Each number is 50 + 15 x the weight over the matrix's rms, rounded and kept within 0 to 99. Layers, rows and columns count from 0.

# layer 4 MLP gate, 1024x384, rms 0.12, rows 314-362, columns 336-383
48 47 41 41 41 45 48 82 57 58 44 39 26 40 37 56 60 61 50 32 29 73 55 40 61 52 47 49 84 26 69 38 70 52 33 35 43 29 61 21 41 38 27 61 34 49 46 62
47 67 29 30 15 47 40 57 59 41 34 65 28 51 66 52 64 52 36 31 65 51 51 60 57 34 69 57 22 31 70 32 45 48 52 56 62 55 09 41 62 57 48 80 69 46 47 79
40 85 40 46 53 59 34 39 67 53 55 47 35 52 69 50 65 38 41 97 80 80 57 33 59 64 42 35 66 45 52 47 90 63 28 73 64 49 65 54 52 43 53 40 54 47 17 67
68 49 42 59 65 67 35 35 59 53 47 67 38 73 36 58 50 60 75 57 37 73 47 64 46 51 48 67 68 56 65 29 63 68 31 72 41 52 14 54 74 37 68 50 34 68 50 58
56 26 56 63 33 54 56 46 38 42 61 61 44 36 46 72 65 81 64 50 65 65 56 38 31 39 55 78 57 58 40 91 51 58 50 55 65 30 45 56 46 28 55 64 58 46 49 61
50 39 28 65 63 53 52 41 87 55 86 48 47 31 53 62 47 80 30 39 22 62 64 80 73 12 99 34 64 30 60 62 59 50 55 37 71 45 35 27 53 77 67 35 48 54 69 60
27 18 31 71 24 68 42 67 58 53 33 58 68 65 59 41 40 59 54 55 62 65 35 38 34 43 73 52 47 33 48 59 64 35 30 42 51 52 60 40 33 46 59 43 53 57 39 35
63 43 50 51 55 45 31 51 36 76 64 66 20 65 73 32 52 56 45 51 73 56 64 76 71 54 35 48 26 38 60 64 62 58 83 51 33 52 57 48 22 51 49 78 27 55 27 48
60 39 51 40 77 59 39 45 51 57 55 49 42 56 68 25 24 52 36 47 66 70 52 67 24 43 44 43 37 42 23 59 62 53 38 50 44 46 46 48 37 16 65 58 44 51 47 39
84 61 33 36 73 55 33 49 72 77 62 37 58 73 49 70 54 33 46 38 28 51 42 67 53 47 61 39 44 60 56 73 42 35 68 59 57 63 59 74 53 38 43 36 41 60 35 35
60 63 26 65 74 45 24 56 51 52 31 32 47 52 69 48 55 44 48 40 55 50 36 56 46 60 57 29 53 42 44 59 55 55 58 19 44 63 42 70 45 70 43 29 42 41 30 38
56 56 79 43 33 41 72 50 13 34 43 55 62 13 68 57 52 69 49 44 18 56 59 41 44 16 38 74 74 14 56 74 55 61 70 37 32 49 48 53 21 41 50 52 43 36 51 39
50 58 89 51 58 36 55 52 76 49 47 30 42 56 55 60 59 43 50 69 89 55 28 75 51 71 40 59 56 75 49 48 49 65 45 37 36 34 60 39 77 04 52 45 59 46 27 70
63 17 36 62 47 45 55 21 52 44 42 55 63 51 45 64 44 50 30 59 46 57 19 42 39 56 31 37 51 39 52 76 66 71 66 42 46 48 57 47 86 38 41 12 54 62 47 26
59 43 47 52 40 71 45 45 59 61 39 34 53 67 72 46 42 36 72 52 63 81 29 85 46 55 41 40 40 43 63 69 46 78 61 63 68 22 48 57 75 45 43 52 57 54 53 23
56 46 39 60 76 24 61 64 55 66 33 25 23 39 68 76 62 67 58 33 32 52 56 52 53 47 81 38 59 47 60 59 62 41 24 77 46 31 58 77 92 46 60 48 48 51 43 74
43 38 63 53 36 52 60 52 28 84 54 51 50 31 48 62 42 47 99 29 41 35 66 70 72 64 51 40 59 43 73 69 48 79 56 40 40 45 71 24 66 60 58 60 60 18 43 44
45 69 62 61 57 33 43 40 54 33 71 36 51 48 51 43 34 44 72 82 64 46 49 53 76 46 32 29 27 37 52 64 77 58 76 49 43 32 51 62 37 48 49 52 55 49 26 54
52 39 55 56 73 54 54 42 72 49 77 48 47 45 56 43 51 54 51 57 47 55 68 13 75 66 61 28 29 52 57 59 61 72 62 60 61 34 37 69 53 71 51 50 52 51 48 59
42 55 43 39 59 37 68 64 47 44 31 47 66 47 24 64 44 37 35 55 45 40 67 57 70 68 51 36 60 38 30 42 64 49 79 46 26 44 38 50 56 57 54 60 26 55 34 56
55 12 48 56 50 31 56 63 36 30 24 62 60 45 50 89 44 65 51 84 71 51 62 60 60 44 59 44 43 40 76 71 54 75 55 59 25 50 68 56 27 42 40 38 61 41 67 72
48 48 44 52 39 40 21 44 71 48 78 44 38 33 40 54 69 66 54 51 43 39 51 42 21 38 53 66 59 43 56 35 59 72 72 71 44 17 08 33 43 44 41 68 71 51 67 41
31 43 36 49 53 72 43 41 75 65 71 46 32 38 49 53 36 49 69 35 77 39 49 48 36 70 49 47 54 38 67 46 40 43 60 48 57 50 34 32 48 22 65 46 34 27 41 24
65 44 54 51 35 36 37 22 61 44 42 39 58 39 46 37 50 28 41 49 63 40 34 52 54 56 28 71 58 55 53 28 28 70 63 90 21 79 76 42 46 56 57 22 34 43 43 29
66 48 57 48 66 50 57 69 31 51 48 28 66 67 68 25 70 58 51 66 34 27 50 54 64 47 44 43 63 58 21 79 77 53 60 54 47 51 36 43 40 43 43 11 20 45 46 57
25 50 53 55 61 33 54 48 53 80 59 37 57 51 66 40 54 50 50 47 60 72 61 57 54 69 48 71 29 84 81 43 67 61 46 64 75 42 51 45 56 59 38 62 33 63 63 44
62 81 08 61 78 64 64 47 67 49 46 66 34 62 44 78 52 65 51 48 44 56 57 53 62 40 37 42 45 32 73 55 67 35 56 29 48 47 22 71 54 52 42 58 51 53 22 68
55 73 44 76 78 65 36 45 41 61 21 73 46 39 67 40 42 56 36 42 54 65 73 48 43 48 52 28 78 99 39 77 56 59 43 33 51 17 37 33 71 40 37 62 61 40 61 54
40 41 71 36 35 43 81 42 78 34 25 42 60 66 45 38 54 41 36 71 38 50 50 67 65 44 56 27 53 28 69 32 63 52 35 46 09 49 59 40 36 31 78 33 49 64 34 56
41 35 43 49 71 54 58 52 38 59 53 47 63 15 49 59 48 97 50 77 53 52 19 53 53 33 53 41 48 66 49 61 39 47 57 58 52 52 33 42 46 53 48 29 57 54 42 64
82 41 54 55 63 55 46 49 45 54 50 30 59 47 50 69 42 47 44 57 46 50 61 65 51 66 57 64 15 15 24 24 86 31 20 22 25 08 46 52 46 47 39 37 24 37 28 67
55 10 76 35 46 65 70 45 62 55 43 72 59 58 67 64 41 41 84 67 39 71 37 88 31 70 43 58 39 48 62 60 66 47 24 27 38 64 43 77 31 39 19 33 45 73 30 56
42 72 63 40 67 46 34 51 43 54 59 48 31 57 73 71 32 42 26 66 42 31 75 05 49 58 67 55 49 16 63 73 60 31 62 19 59 48 38 45 40 38 74 42 48 61 57 35
71 46 54 44 55 46 47 55 60 51 35 29 32 56 54 46 46 58 41 42 67 53 86 42 24 54 48 36 18 39 41 56 30 53 42 32 59 43 24 30 14 73 62 53 37 49 73 39
46 42 40 51 59 34 54 79 42 51 59 60 75 83 29 61 36 31 50 47 48 49 52 68 68 19 66 49 42 71 49 65 54 27 42 37 66 20 40 57 41 30 72 54 52 70 45 54
57 51 55 66 41 64 79 49 41 61 62 32 52 36 69 55 42 47 52 48 65 51 41 51 57 61 35 60 35 48 53 68 69 50 38 34 31 56 80 59 42 52 70 12 38 37 45 93
44 64 57 65 10 46 72 15 68 45 78 49 22 41 74 51 38 42 73 57 44 41 44 36 46 52 60 30 60 38 80 37 61 57 79 68 15 48 73 13 66 47 42 41 50 23 55 48
68 55 38 72 61 55 44 34 51 28 54 43 41 39 26 28 42 51 39 54 69 62 62 85 36 28 36 35 55 47 74 28 04 56 40 48 43 27 24 51 53 58 68 80 48 55 64 51
62 48 32 38 61 46 60 52 75 48 44 42 50 32 60 82 38 37 41 68 46 42 46 37 46 43 38 81 41 60 70 55 67 29 32 49 76 78 30 50 50 48 75 71 43 69 70 41
43 76 17 61 46 23 47 46 68 62 74 48 42 45 26 28 61 42 49 35 72 02 50 35 53 51 82 52 52 38 37 23 51 73 17 37 54 40 53 58 65 16 38 47 66 47 45 57
49 62 60 30 52 50 38 50 69 24 60 27 40 33 11 51 57 63 27 46 19 47 51 38 64 69 51 39 75 40 34 28 58 61 46 35 66 44 55 73 10 40 62 48 56 60 29 67
56 57 45 65 46 27 56 59 48 66 51 38 79 41 49 51 42 81 37 39 42 35 56 60 36 55 36 35 61 67 42 60 35 55 53 39 74 52 48 42 54 43 53 62 57 39 54 48
69 30 39 38 35 52 66 28 45 58 50 24 53 49 71 67 52 58 60 49 45 55 55 57 64 33 58 77 56 52 66 54 72 72 39 79 57 37 41 47 56 59 47 33 53 63 70 78
39 51 25 41 81 45 48 57 45 34 76 57 44 84 58 47 63 65 41 62 60 54 21 44 24 40 44 62 43 75 84 49 59 33 56 65 53 51 30 43 43 36 42 46 56 65 47 42
66 38 41 36 49 52 35 24 49 54 36 55 36 54 55 42 53 80 27 48 37 97 40 47 36 51 38 67 59 30 54 71 70 43 27 42 35 54 36 57 35 41 45 59 47 45 53 33
51 53 37 62 60 54 52 31 56 63 63 49 35 68 68 22 65 59 74 38 99 62 93 66 46 52 60 75 56 40 48 36 61 45 38 42 57 58 37 33 44 31 47 92 71 60 44 62
49 44 49 47 40 55 52 37 70 44 47 49 52 43 51 26 69 39 33 47 51 67 46 52 56 45 14 54 33 72 50 43 64 60 51 37 53 58 44 73 68 21 38 44 89 48 45 67
59 46 46 42 08 45 45 58 60 57 97 52 56 38 38 47 34 19 40 42 57 48 43 38 45 53 04 59 44 49 30 34 63 44 50 61 33 71 56 65 59 10 61 35 74 30 60 69
25 70 83 57 57 63 29 64 50 38 37 77 29 46 57 50 47 65 51 43 59 49 53 51 66 56 33 70 27 56 39 54 43 74 46 62 43 47 32 57 61 48 41 71 50 65 24 62
# layer 4 MLP up, 1024x384, rms 0.125, rows 314-361, columns 336-383
56 49 55 49 69 17 50 41 53 29 74 60 54 61 39 36 62 31 36 58 68 22 55 64 72 44 51 58 53 76 79 69 47 41 47 46 52 61 26 48 45 30 60 72 32 53 80 36
30 24 63 41 31 40 59 37 64 28 33 68 49 59 64 50 30 49 52 40 73 14 66 75 88 72 37 36 29 36 64 25 35 48 36 68 59 59 31 21 99 71 14 81 72 52 55 55
65 81 63 62 44 54 57 92 57 64 56 48 18 70 72 36 15 43 41 88 50 58 57 41 60 29 70 61 49 61 53 29 39 53 56 57 42 44 29 69 43 31 33 41 15 75 60 37
44 36 53 59 22 91 34 51 72 42 52 66 52 71 54 32 44 37 67 48 80 66 58 65 50 78 63 60 54 47 80 41 73 60 63 47 38 83 11 40 85 59 55 49 35 69 46 24
50 35 66 73 43 46 75 45 29 69 55 79 40 50 68 65 45 51 58 40 54 66 39 40 60 23 58 43 41 48 43 80 61 74 58 73 51 41 50 52 42 46 42 58 58 28 39 89
76 73 58 36 50 51 18 49 52 43 50 39 50 60 14 32 24 55 33 50 66 37 46 43 33 27 59 19 26 69 73 47 63 43 46 52 47 60 57 78 77 37 47 48 49 76 25 45
56 76 60 49 36 21 51 45 53 28 61 51 52 74 38 40 49 58 35 70 62 63 69 34 29 46 39 47 79 46 55 51 71 42 32 61 42 39 40 40 52 89 45 66 42 50 25 64
80 51 47 45 41 53 66 46 74 50 45 55 65 45 51 68 27 44 23 51 38 34 63 63 45 84 53 56 61 62 52 38 70 43 39 35 54 71 61 45 53 39 42 72 62 65 51 51
65 57 32 44 75 33 68 19 64 69 65 55 51 52 53 41 53 23 61 59 56 82 46 33 59 57 64 58 47 51 46 60 40 44 29 58 50 48 47 55 53 63 82 40 80 58 46 20
53 54 53 61 39 38 55 33 55 55 56 54 38 46 62 40 51 36 47 43 38 13 53 62 60 22 52 42 34 69 60 40 30 65 47 45 53 49 53 32 36 58 66 46 64 36 49 51
34 35 68 56 29 35 55 68 80 55 59 67 65 67 46 70 35 52 64 62 56 35 72 45 47 56 36 54 64 59 58 38 41 56 54 46 43 61 43 65 60 32 36 79 42 37 36 46
80 29 62 37 51 62 22 36 66 43 51 38 60 72 47 32 41 49 47 33 85 40 64 58 34 85 46 45 27 61 73 54 47 69 69 42 49 65 43 82 38 70 78 65 47 32 10 59
37 49 33 59 64 62 47 50 26 59 64 45 51 56 28 36 37 72 49 42 46 41 54 60 39 70 52 42 59 49 64 69 99 46 52 28 56 58 56 58 33 60 53 53 34 40 55 21
49 42 72 52 67 56 67 27 60 61 58 66 36 58 38 48 34 51 36 52 55 49 37 37 41 35 22 40 74 40 35 60 48 57 55 48 22 46 38 54 79 61 25 43 46 52 65 47
52 43 43 51 61 40 49 41 59 46 31 28 65 80 50 86 27 65 48 36 40 48 28 78 59 39 58 39 38 50 51 69 79 55 29 50 58 48 48 44 71 40 48 36 67 49 56 55
42 40 31 36 54 38 51 39 50 36 34 62 56 56 47 63 60 53 48 38 54 42 70 50 36 50 39 66 73 45 99 54 55 56 45 46 43 63 47 50 84 37 42 67 54 55 32 52
58 52 69 48 80 50 54 62 40 69 97 37 73 31 71 64 35 45 50 51 69 86 60 38 53 76 36 61 37 53 61 47 38 35 52 42 67 57 80 73 44 74 58 31 77 32 49 41
29 55 49 52 79 60 83 30 77 54 45 36 53 69 61 66 34 39 64 38 30 61 66 48 38 49 58 45 26 70 24 51 42 57 39 64 48 24 48 53 68 99 35 60 49 57 51 69
47 52 65 73 65 12 50 31 73 50 47 53 34 29 70 27 50 48 64 57 43 67 44 49 50 68 52 78 32 51 57 91 25 54 46 45 39 58 31 66 46 29 38 22 69 68 23 34
58 56 26 62 66 55 61 46 72 43 28 39 50 39 48 26 49 45 71 44 37 80 46 51 37 56 62 78 51 20 64 41 32 33 74 57 57 75 45 48 38 39 59 81 54 39 51 67
40 73 58 61 17 62 58 57 57 51 72 41 31 39 29 67 54 32 47 55 40 25 25 29 50 52 54 67 52 62 49 37 50 26 50 58 37 27 56 53 79 33 25 47 28 28 40 42
56 40 72 61 41 53 56 26 76 40 36 30 45 57 36 32 63 25 50 36 40 65 34 41 64 39 63 92 47 38 48 54 54 49 42 40 55 30 90 44 51 38 40 76 36 34 53 71
39 68 56 70 54 41 49 49 53 66 48 55 51 52 51 47 47 55 50 41 62 39 64 60 29 99 72 67 46 24 59 44 35 35 54 56 78 47 58 75 63 27 81 41 41 69 31 68
47 33 34 59 76 80 24 26 40 53 55 65 62 61 38 47 51 49 34 46 67 24 49 53 47 36 60 62 58 48 29 49 68 59 53 56 86 76 72 68 75 33 46 54 71 21 74 61
38 52 55 38 55 42 29 50 55 26 48 58 48 32 33 30 51 70 55 53 52 59 64 49 53 53 74 35 73 51 62 59 38 59 57 60 62 62 31 71 44 32 53 43 27 64 44 69
65 79 65 67 60 33 54 48 56 39 52 52 37 61 56 39 36 58 47 55 50 51 33 64 54 66 58 37 46 72 66 63 41 78 20 43 39 50 60 81 68 80 57 43 61 64 53 39
48 88 38 46 65 24 20 34 84 54 47 60 46 64 50 57 47 35 55 52 37 55 56 29 45 60 68 29 33 32 55 58 53 31 74 10 71 52 51 47 50 34 32 75 95 68 64 40
84 38 58 53 49 44 26 64 40 41 62 55 36 38 59 47 63 27 59 63 48 60 33 46 40 50 24 20 50 58 40 31 34 59 22 63 60 36 48 80 31 54 50 83 49 70 28 50
58 44 33 52 55 44 67 26 00 66 63 36 27 57 46 30 61 30 48 37 63 53 40 27 46 99 28 99 22 83 54 68 56 46 40 54 85 57 48 45 80 64 48 46 34 78 47 71
40 15 11 73 45 43 67 39 70 68 41 20 34 36 70 33 56 57 68 37 42 43 53 71 39 42 49 68 45 51 54 59 39 49 46 61 51 58 49 62 47 62 74 27 59 52 50 43
64 53 39 43 72 54 25 50 47 36 72 33 56 74 39 47 45 52 58 65 59 31 64 66 31 70 32 45 58 33 52 38 54 50 58 32 26 32 32 65 63 37 38 43 53 46 23 03
73 25 55 47 32 58 60 31 58 60 33 60 42 37 60 51 47 45 97 47 48 49 38 29 33 57 63 69 40 24 42 76 59 43 67 65 57 28 69 59 38 42 75 37 51 63 29 69
53 46 27 15 27 61 75 53 47 50 63 85 36 46 40 70 63 71 73 43 36 71 67 81 45 64 60 46 58 35 55 68 44 58 45 48 38 52 32 55 42 43 70 40 44 56 52 23
49 53 54 52 56 39 56 44 50 42 35 46 44 63 53 38 70 79 51 68 50 50 38 52 58 38 13 42 26 51 34 36 62 53 52 52 60 93 56 46 38 30 48 80 54 51 44 51
60 44 74 47 51 58 55 27 63 38 34 51 75 56 52 45 50 67 57 55 35 58 28 25 89 30 62 80 53 52 39 27 80 63 71 36 63 30 44 25 47 48 38 64 59 23 68 62
42 63 52 48 29 31 52 50 77 51 68 32 46 57 68 66 27 77 57 30 74 63 62 50 56 73 62 70 59 45 35 71 37 36 41 34 38 50 83 53 52 48 53 24 53 67 72 76
57 53 49 28 80 51 27 68 67 28 43 34 64 39 63 48 23 41 44 52 65 39 60 74 84 32 63 46 36 58 42 33 54 52 57 48 57 66 43 52 31 66 55 44 56 45 32 16
53 04 49 40 58 25 44 47 58 58 32 83 57 45 45 56 34 50 53 67 49 34 60 42 34 19 74 44 52 30 51 65 79 46 37 34 48 43 62 41 79 46 49 34 51 41 51 67
46 52 60 29 35 43 72 46 34 40 70 49 54 43 63 30 62 27 58 54 55 49 36 36 36 32 39 78 26 41 63 25 50 60 67 41 53 52 54 64 66 75 65 39 84 45 65 68
66 44 43 44 52 47 55 36 38 47 32 72 43 46 77 22 25 58 49 46 55 73 53 55 65 44 46 60 59 49 53 62 43 60 53 72 39 42 35 12 99 57 66 57 15 80 26 63
35 36 59 47 60 37 57 45 42 78 44 49 69 47 69 56 47 23 57 60 30 57 26 59 32 47 41 36 52 39 58 83 56 84 46 59 20 50 40 29 41 23 54 34 55 45 67 57
73 71 56 81 59 23 55 65 54 53 59 50 61 26 67 08 70 50 20 42 51 51 49 76 30 53 57 57 44 48 73 69 08 35 37 60 89 44 78 43 57 53 56 77 19 57 68 51
72 30 47 70 47 48 58 63 35 56 38 40 37 54 44 57 33 44 37 66 64 37 46 72 59 78 41 51 46 43 36 79 22 59 43 74 57 49 68 40 38 58 63 66 46 52 48 36
26 67 44 59 51 37 32 43 41 38 74 47 45 64 34 69 68 52 71 55 27 36 28 51 62 56 46 39 50 53 47 57 31 66 54 33 40 61 27 45 43 57 59 54 35 51 52 63
60 56 62 66 43 44 38 62 65 56 51 46 50 44 14 53 71 70 24 48 52 64 73 36 53 56 73 65 76 71 56 54 63 63 53 70 42 70 47 27 43 69 45 46 56 44 62 57
50 67 52 60 60 77 53 26 40 81 59 72 68 69 35 21 47 82 66 60 80 62 73 52 31 45 71 94 57 39 43 72 57 50 57 43 39 13 31 55 13 49 60 61 63 62 49 95
41 37 54 33 65 53 67 80 51 57 51 43 61 63 39 40 59 42 55 27 72 28 00 52 42 58 47 30 48 42 55 35 44 99 31 61 84 40 33 49 40 34 47 40 54 66 41 54
36 57 72 59 80 33 45 12 19 55 34 41 39 49 40 73 56 45 81 47 55 42 60 71 15 45 48 75 40 55 32 53 22 44 40 30 58 50 44 43 40 82 41 78 51 49 56 68
# layer 4 MLP down (transposed), 1024x384, rms 0.118, rows 314-361, columns 336-383
38 72 55 59 62 48 67 62 43 35 52 56 66 47 26 61 48 45 42 60 50 23 31 50 55 58 57 47 72 02 46 45 20 81 44 53 37 60 20 50 67 32 69 81 34 36 88 56
40 65 58 59 45 68 49 70 51 38 74 53 48 64 44 57 41 48 82 57 49 47 48 33 37 47 83 70 48 42 43 54 36 47 26 64 60 27 37 64 57 58 43 63 42 58 54 41
68 57 62 81 24 65 56 52 49 37 19 70 50 50 41 50 59 68 83 40 45 07 43 38 41 54 94 53 42 59 35 27 48 50 42 40 33 71 36 34 77 51 61 24 23 46 55 58
38 35 36 52 66 66 32 62 51 60 27 94 70 29 51 54 49 66 63 76 30 54 67 32 77 32 31 19 67 53 25 32 50 68 61 48 83 32 70 65 55 53 37 55 40 20 86 56
48 53 43 59 61 55 38 35 44 49 53 24 28 34 27 38 41 50 31 60 34 72 71 43 31 44 43 60 25 61 34 54 69 65 45 36 46 28 51 31 37 38 59 56 47 58 93 48
36 51 61 59 58 36 45 79 48 38 72 26 71 85 56 51 58 36 62 23 37 63 65 69 26 34 75 33 70 48 65 53 67 36 36 86 57 51 43 36 49 72 62 55 53 72 78 40
42 57 54 58 62 36 56 49 58 48 56 09 13 46 42 23 49 48 65 55 48 59 54 38 44 57 50 45 74 81 27 42 53 61 41 21 40 52 54 34 64 40 37 61 42 47 42 42
63 63 54 39 39 76 51 43 68 55 74 64 51 57 26 61 79 30 75 53 53 52 43 16 64 70 41 26 54 70 51 30 74 97 51 48 58 55 49 55 81 89 61 59 62 42 12 36
35 51 44 56 72 61 42 58 47 71 40 45 35 55 47 35 34 45 54 62 68 54 46 62 04 40 28 29 39 62 82 28 69 65 34 45 58 66 47 37 52 52 51 81 59 55 33 57
42 45 48 36 58 33 43 26 37 50 47 42 61 46 35 63 58 37 65 44 47 60 63 41 42 30 18 59 57 77 56 36 56 41 46 31 42 33 33 71 46 61 66 26 48 34 38 71
62 50 48 56 68 18 55 55 45 42 50 56 46 52 63 45 72 53 36 52 61 57 64 58 67 48 41 43 48 64 56 44 45 49 59 35 45 47 70 77 48 38 30 56 54 67 38 38
70 35 31 43 59 35 40 46 62 53 57 46 61 51 61 72 69 31 33 27 39 25 40 44 37 36 26 53 71 70 59 64 62 36 55 40 60 30 50 35 50 36 80 55 54 53 51 45
30 48 68 88 42 48 49 42 39 55 26 45 22 46 35 36 51 58 46 61 43 54 54 44 22 44 69 39 39 71 30 53 57 34 62 47 44 52 39 44 76 56 52 35 50 70 47 47
28 58 42 65 55 43 54 49 59 40 60 44 76 28 37 76 48 36 44 38 66 52 59 10 46 61 57 60 53 48 26 54 43 47 60 35 58 61 23 56 21 52 55 60 38 63 58 51
65 57 59 46 57 60 49 62 68 65 36 41 27 43 55 46 41 56 34 46 42 32 53 55 46 47 64 45 62 72 66 46 60 49 47 55 60 77 35 53 70 50 17 48 37 32 65 55
46 36 57 34 51 53 57 65 51 59 45 47 37 49 61 56 33 70 34 37 54 37 38 64 38 51 54 31 54 44 61 92 53 53 39 63 50 60 46 45 45 56 39 48 29 40 88 53
63 36 47 38 40 61 55 47 48 35 52 43 42 57 48 52 30 61 50 37 40 43 56 64 63 44 15 54 56 68 54 36 62 68 49 45 39 30 42 54 62 63 61 52 43 61 28 44
44 47 68 42 37 16 62 55 45 66 59 54 56 43 48 64 91 72 48 44 52 32 50 50 51 50 71 64 68 42 34 29 70 24 45 64 55 34 31 22 59 49 55 35 60 41 67 47
53 29 38 76 65 55 67 71 42 67 50 41 29 63 14 31 41 38 57 40 75 53 18 46 55 32 52 46 52 41 49 79 70 58 57 54 56 60 56 53 34 32 41 70 44 56 41 47
38 60 88 79 73 73 35 63 43 64 50 37 33 62 51 69 74 32 70 59 29 39 68 80 40 79 44 80 51 70 40 41 51 45 32 55 45 56 66 46 63 24 72 52 55 48 62 54
49 55 59 54 37 56 42 41 48 74 40 44 56 79 45 45 30 31 61 73 41 61 44 49 57 57 56 33 58 59 32 41 84 53 24 65 33 55 47 54 62 61 85 44 51 57 41 71
54 62 61 44 45 38 68 53 54 26 48 61 63 44 65 51 41 66 70 66 76 22 25 43 81 47 64 55 41 40 37 41 45 55 64 76 59 39 64 55 58 53 59 58 57 79 77 61
52 48 62 46 38 58 53 26 54 64 41 63 57 38 51 47 69 63 47 51 42 29 50 25 41 65 35 56 50 63 40 40 29 42 55 28 33 49 50 80 47 42 52 45 33 56 31 31
56 61 38 47 71 62 68 69 63 57 64 45 51 60 27 43 73 72 34 26 66 60 53 31 37 58 60 57 13 29 54 43 56 41 31 80 39 41 20 38 27 70 32 42 39 46 34 57
74 65 48 57 73 62 19 30 77 47 55 63 43 49 29 35 44 47 50 30 54 39 60 22 45 44 42 63 47 71 71 73 42 45 35 47 42 64 41 63 41 43 53 55 39 45 73 54
23 41 54 70 54 43 51 38 47 43 54 65 51 47 40 35 61 78 77 67 44 54 26 51 59 54 78 33 58 42 54 47 47 18 58 61 45 34 49 41 63 35 55 42 47 59 50 37
80 25 27 52 76 52 59 58 65 49 28 54 40 34 68 65 54 55 47 46 38 40 65 45 39 94 47 85 49 49 49 65 53 41 61 43 53 59 44 65 44 68 74 62 27 36 83 77
32 69 48 21 53 31 42 62 31 63 61 57 55 49 51 37 59 62 58 39 53 62 34 42 61 09 87 50 52 66 49 43 67 49 65 71 66 35 47 45 42 21 60 51 64 34 30 31
56 41 67 39 38 35 53 54 28 63 34 41 67 58 32 17 57 73 48 51 46 60 53 31 67 55 57 81 76 76 46 55 57 52 54 56 45 39 45 25 52 34 47 31 56 67 58 18
38 44 17 50 64 47 54 14 42 44 49 38 64 52 46 65 57 70 44 25 43 36 73 55 50 70 38 52 56 42 39 33 32 33 42 38 28 50 51 62 46 60 41 32 26 50 66 57
42 58 46 39 53 39 89 49 66 33 58 40 54 31 64 34 46 40 34 77 53 79 42 60 66 28 26 59 42 57 43 57 46 81 75 33 17 51 66 63 30 52 44 51 37 53 47 73
34 83 70 55 32 52 44 51 33 63 70 44 74 63 46 52 99 59 19 71 75 32 52 50 27 87 55 24 50 32 28 63 55 55 77 49 34 40 52 42 49 35 28 61 50 43 18 56
68 49 41 51 34 54 52 55 50 46 30 68 63 35 68 75 53 53 77 63 44 56 41 61 32 49 45 58 39 14 41 58 21 44 54 47 48 29 62 50 70 18 74 34 38 62 69 84
57 72 70 58 70 56 26 48 34 16 46 34 38 62 28 28 53 30 40 56 74 60 58 84 66 66 28 34 42 68 33 68 65 54 55 49 53 44 48 68 49 56 69 56 58 49 54 65
46 69 33 46 34 79 58 40 52 51 59 44 64 52 21 73 64 52 58 62 26 33 58 52 51 29 49 46 68 38 42 54 50 61 29 70 32 45 19 67 69 43 44 63 43 42 44 64
18 85 31 40 66 63 35 33 50 39 49 27 41 59 34 43 53 58 33 35 57 30 60 42 67 48 37 48 49 53 45 69 58 59 37 55 72 58 30 55 64 50 59 74 78 64 63 58
30 64 40 54 49 52 21 40 42 51 42 42 60 52 27 20 60 69 42 70 20 89 27 44 38 35 58 59 29 42 25 52 59 30 34 46 70 66 58 31 69 33 59 48 43 44 65 68
78 61 13 41 81 50 59 60 72 20 38 53 49 25 56 46 40 58 43 69 41 60 37 31 46 74 42 66 42 19 36 48 32 69 47 45 48 52 37 69 20 48 54 70 56 38 81 34
29 46 32 59 46 40 24 50 37 70 06 48 46 68 79 51 66 48 78 67 46 45 52 47 53 33 39 59 53 35 37 44 76 33 55 58 65 34 41 56 53 60 48 56 50 53 31 42
64 38 58 40 48 61 62 50 43 45 33 52 72 63 39 56 62 48 31 48 58 47 41 81 42 44 67 51 51 43 20 60 39 68 36 43 50 30 71 26 68 34 37 45 36 68 36 62
66 44 16 37 51 50 54 56 46 68 72 36 46 74 63 69 52 38 20 23 55 54 61 46 49 21 45 30 56 62 49 45 35 67 01 42 24 36 27 41 33 66 26 48 41 52 59 34
48 56 47 20 37 45 37 45 42 58 58 39 31 54 66 57 79 77 74 43 68 27 23 68 77 36 59 50 31 27 46 76 44 45 65 55 50 42 58 54 59 71 53 84 59 71 43 48
59 63 60 87 39 40 39 42 39 43 36 56 60 47 33 49 64 39 55 69 50 41 50 70 45 51 62 40 14 57 41 30 55 56 75 64 72 41 59 71 42 48 38 44 51 75 30 45
23 55 53 45 55 50 59 48 55 46 38 48 33 19 88 33 67 79 52 53 69 37 60 55 52 73 48 50 60 36 37 47 50 41 58 29 57 25 63 56 40 55 56 49 42 47 64 33
33 77 59 46 45 52 51 27 43 45 77 57 41 48 38 38 66 55 52 56 67 57 40 44 60 40 21 28 31 80 63 65 65 46 37 71 43 47 63 62 35 67 62 62 41 65 45 38
52 48 42 77 30 59 58 44 67 63 23 34 20 56 69 32 44 91 40 72 70 62 40 62 14 52 68 75 40 47 51 52 68 65 29 33 35 37 74 40 48 37 42 89 50 68 99 37
38 55 45 63 48 66 65 49 72 57 65 59 55 87 46 79 41 33 43 71 74 54 39 40 61 38 46 43 50 39 49 57 54 39 70 54 72 70 32 56 23 65 45 43 31 41 44 60
19 48 27 65 40 63 64 31 43 64 33 43 44 52 77 39 53 54 85 51 44 42 68 52 64 29 56 29 64 74 45 47 36 41 34 47 47 56 33 50 35 74 22 54 71 45 23 31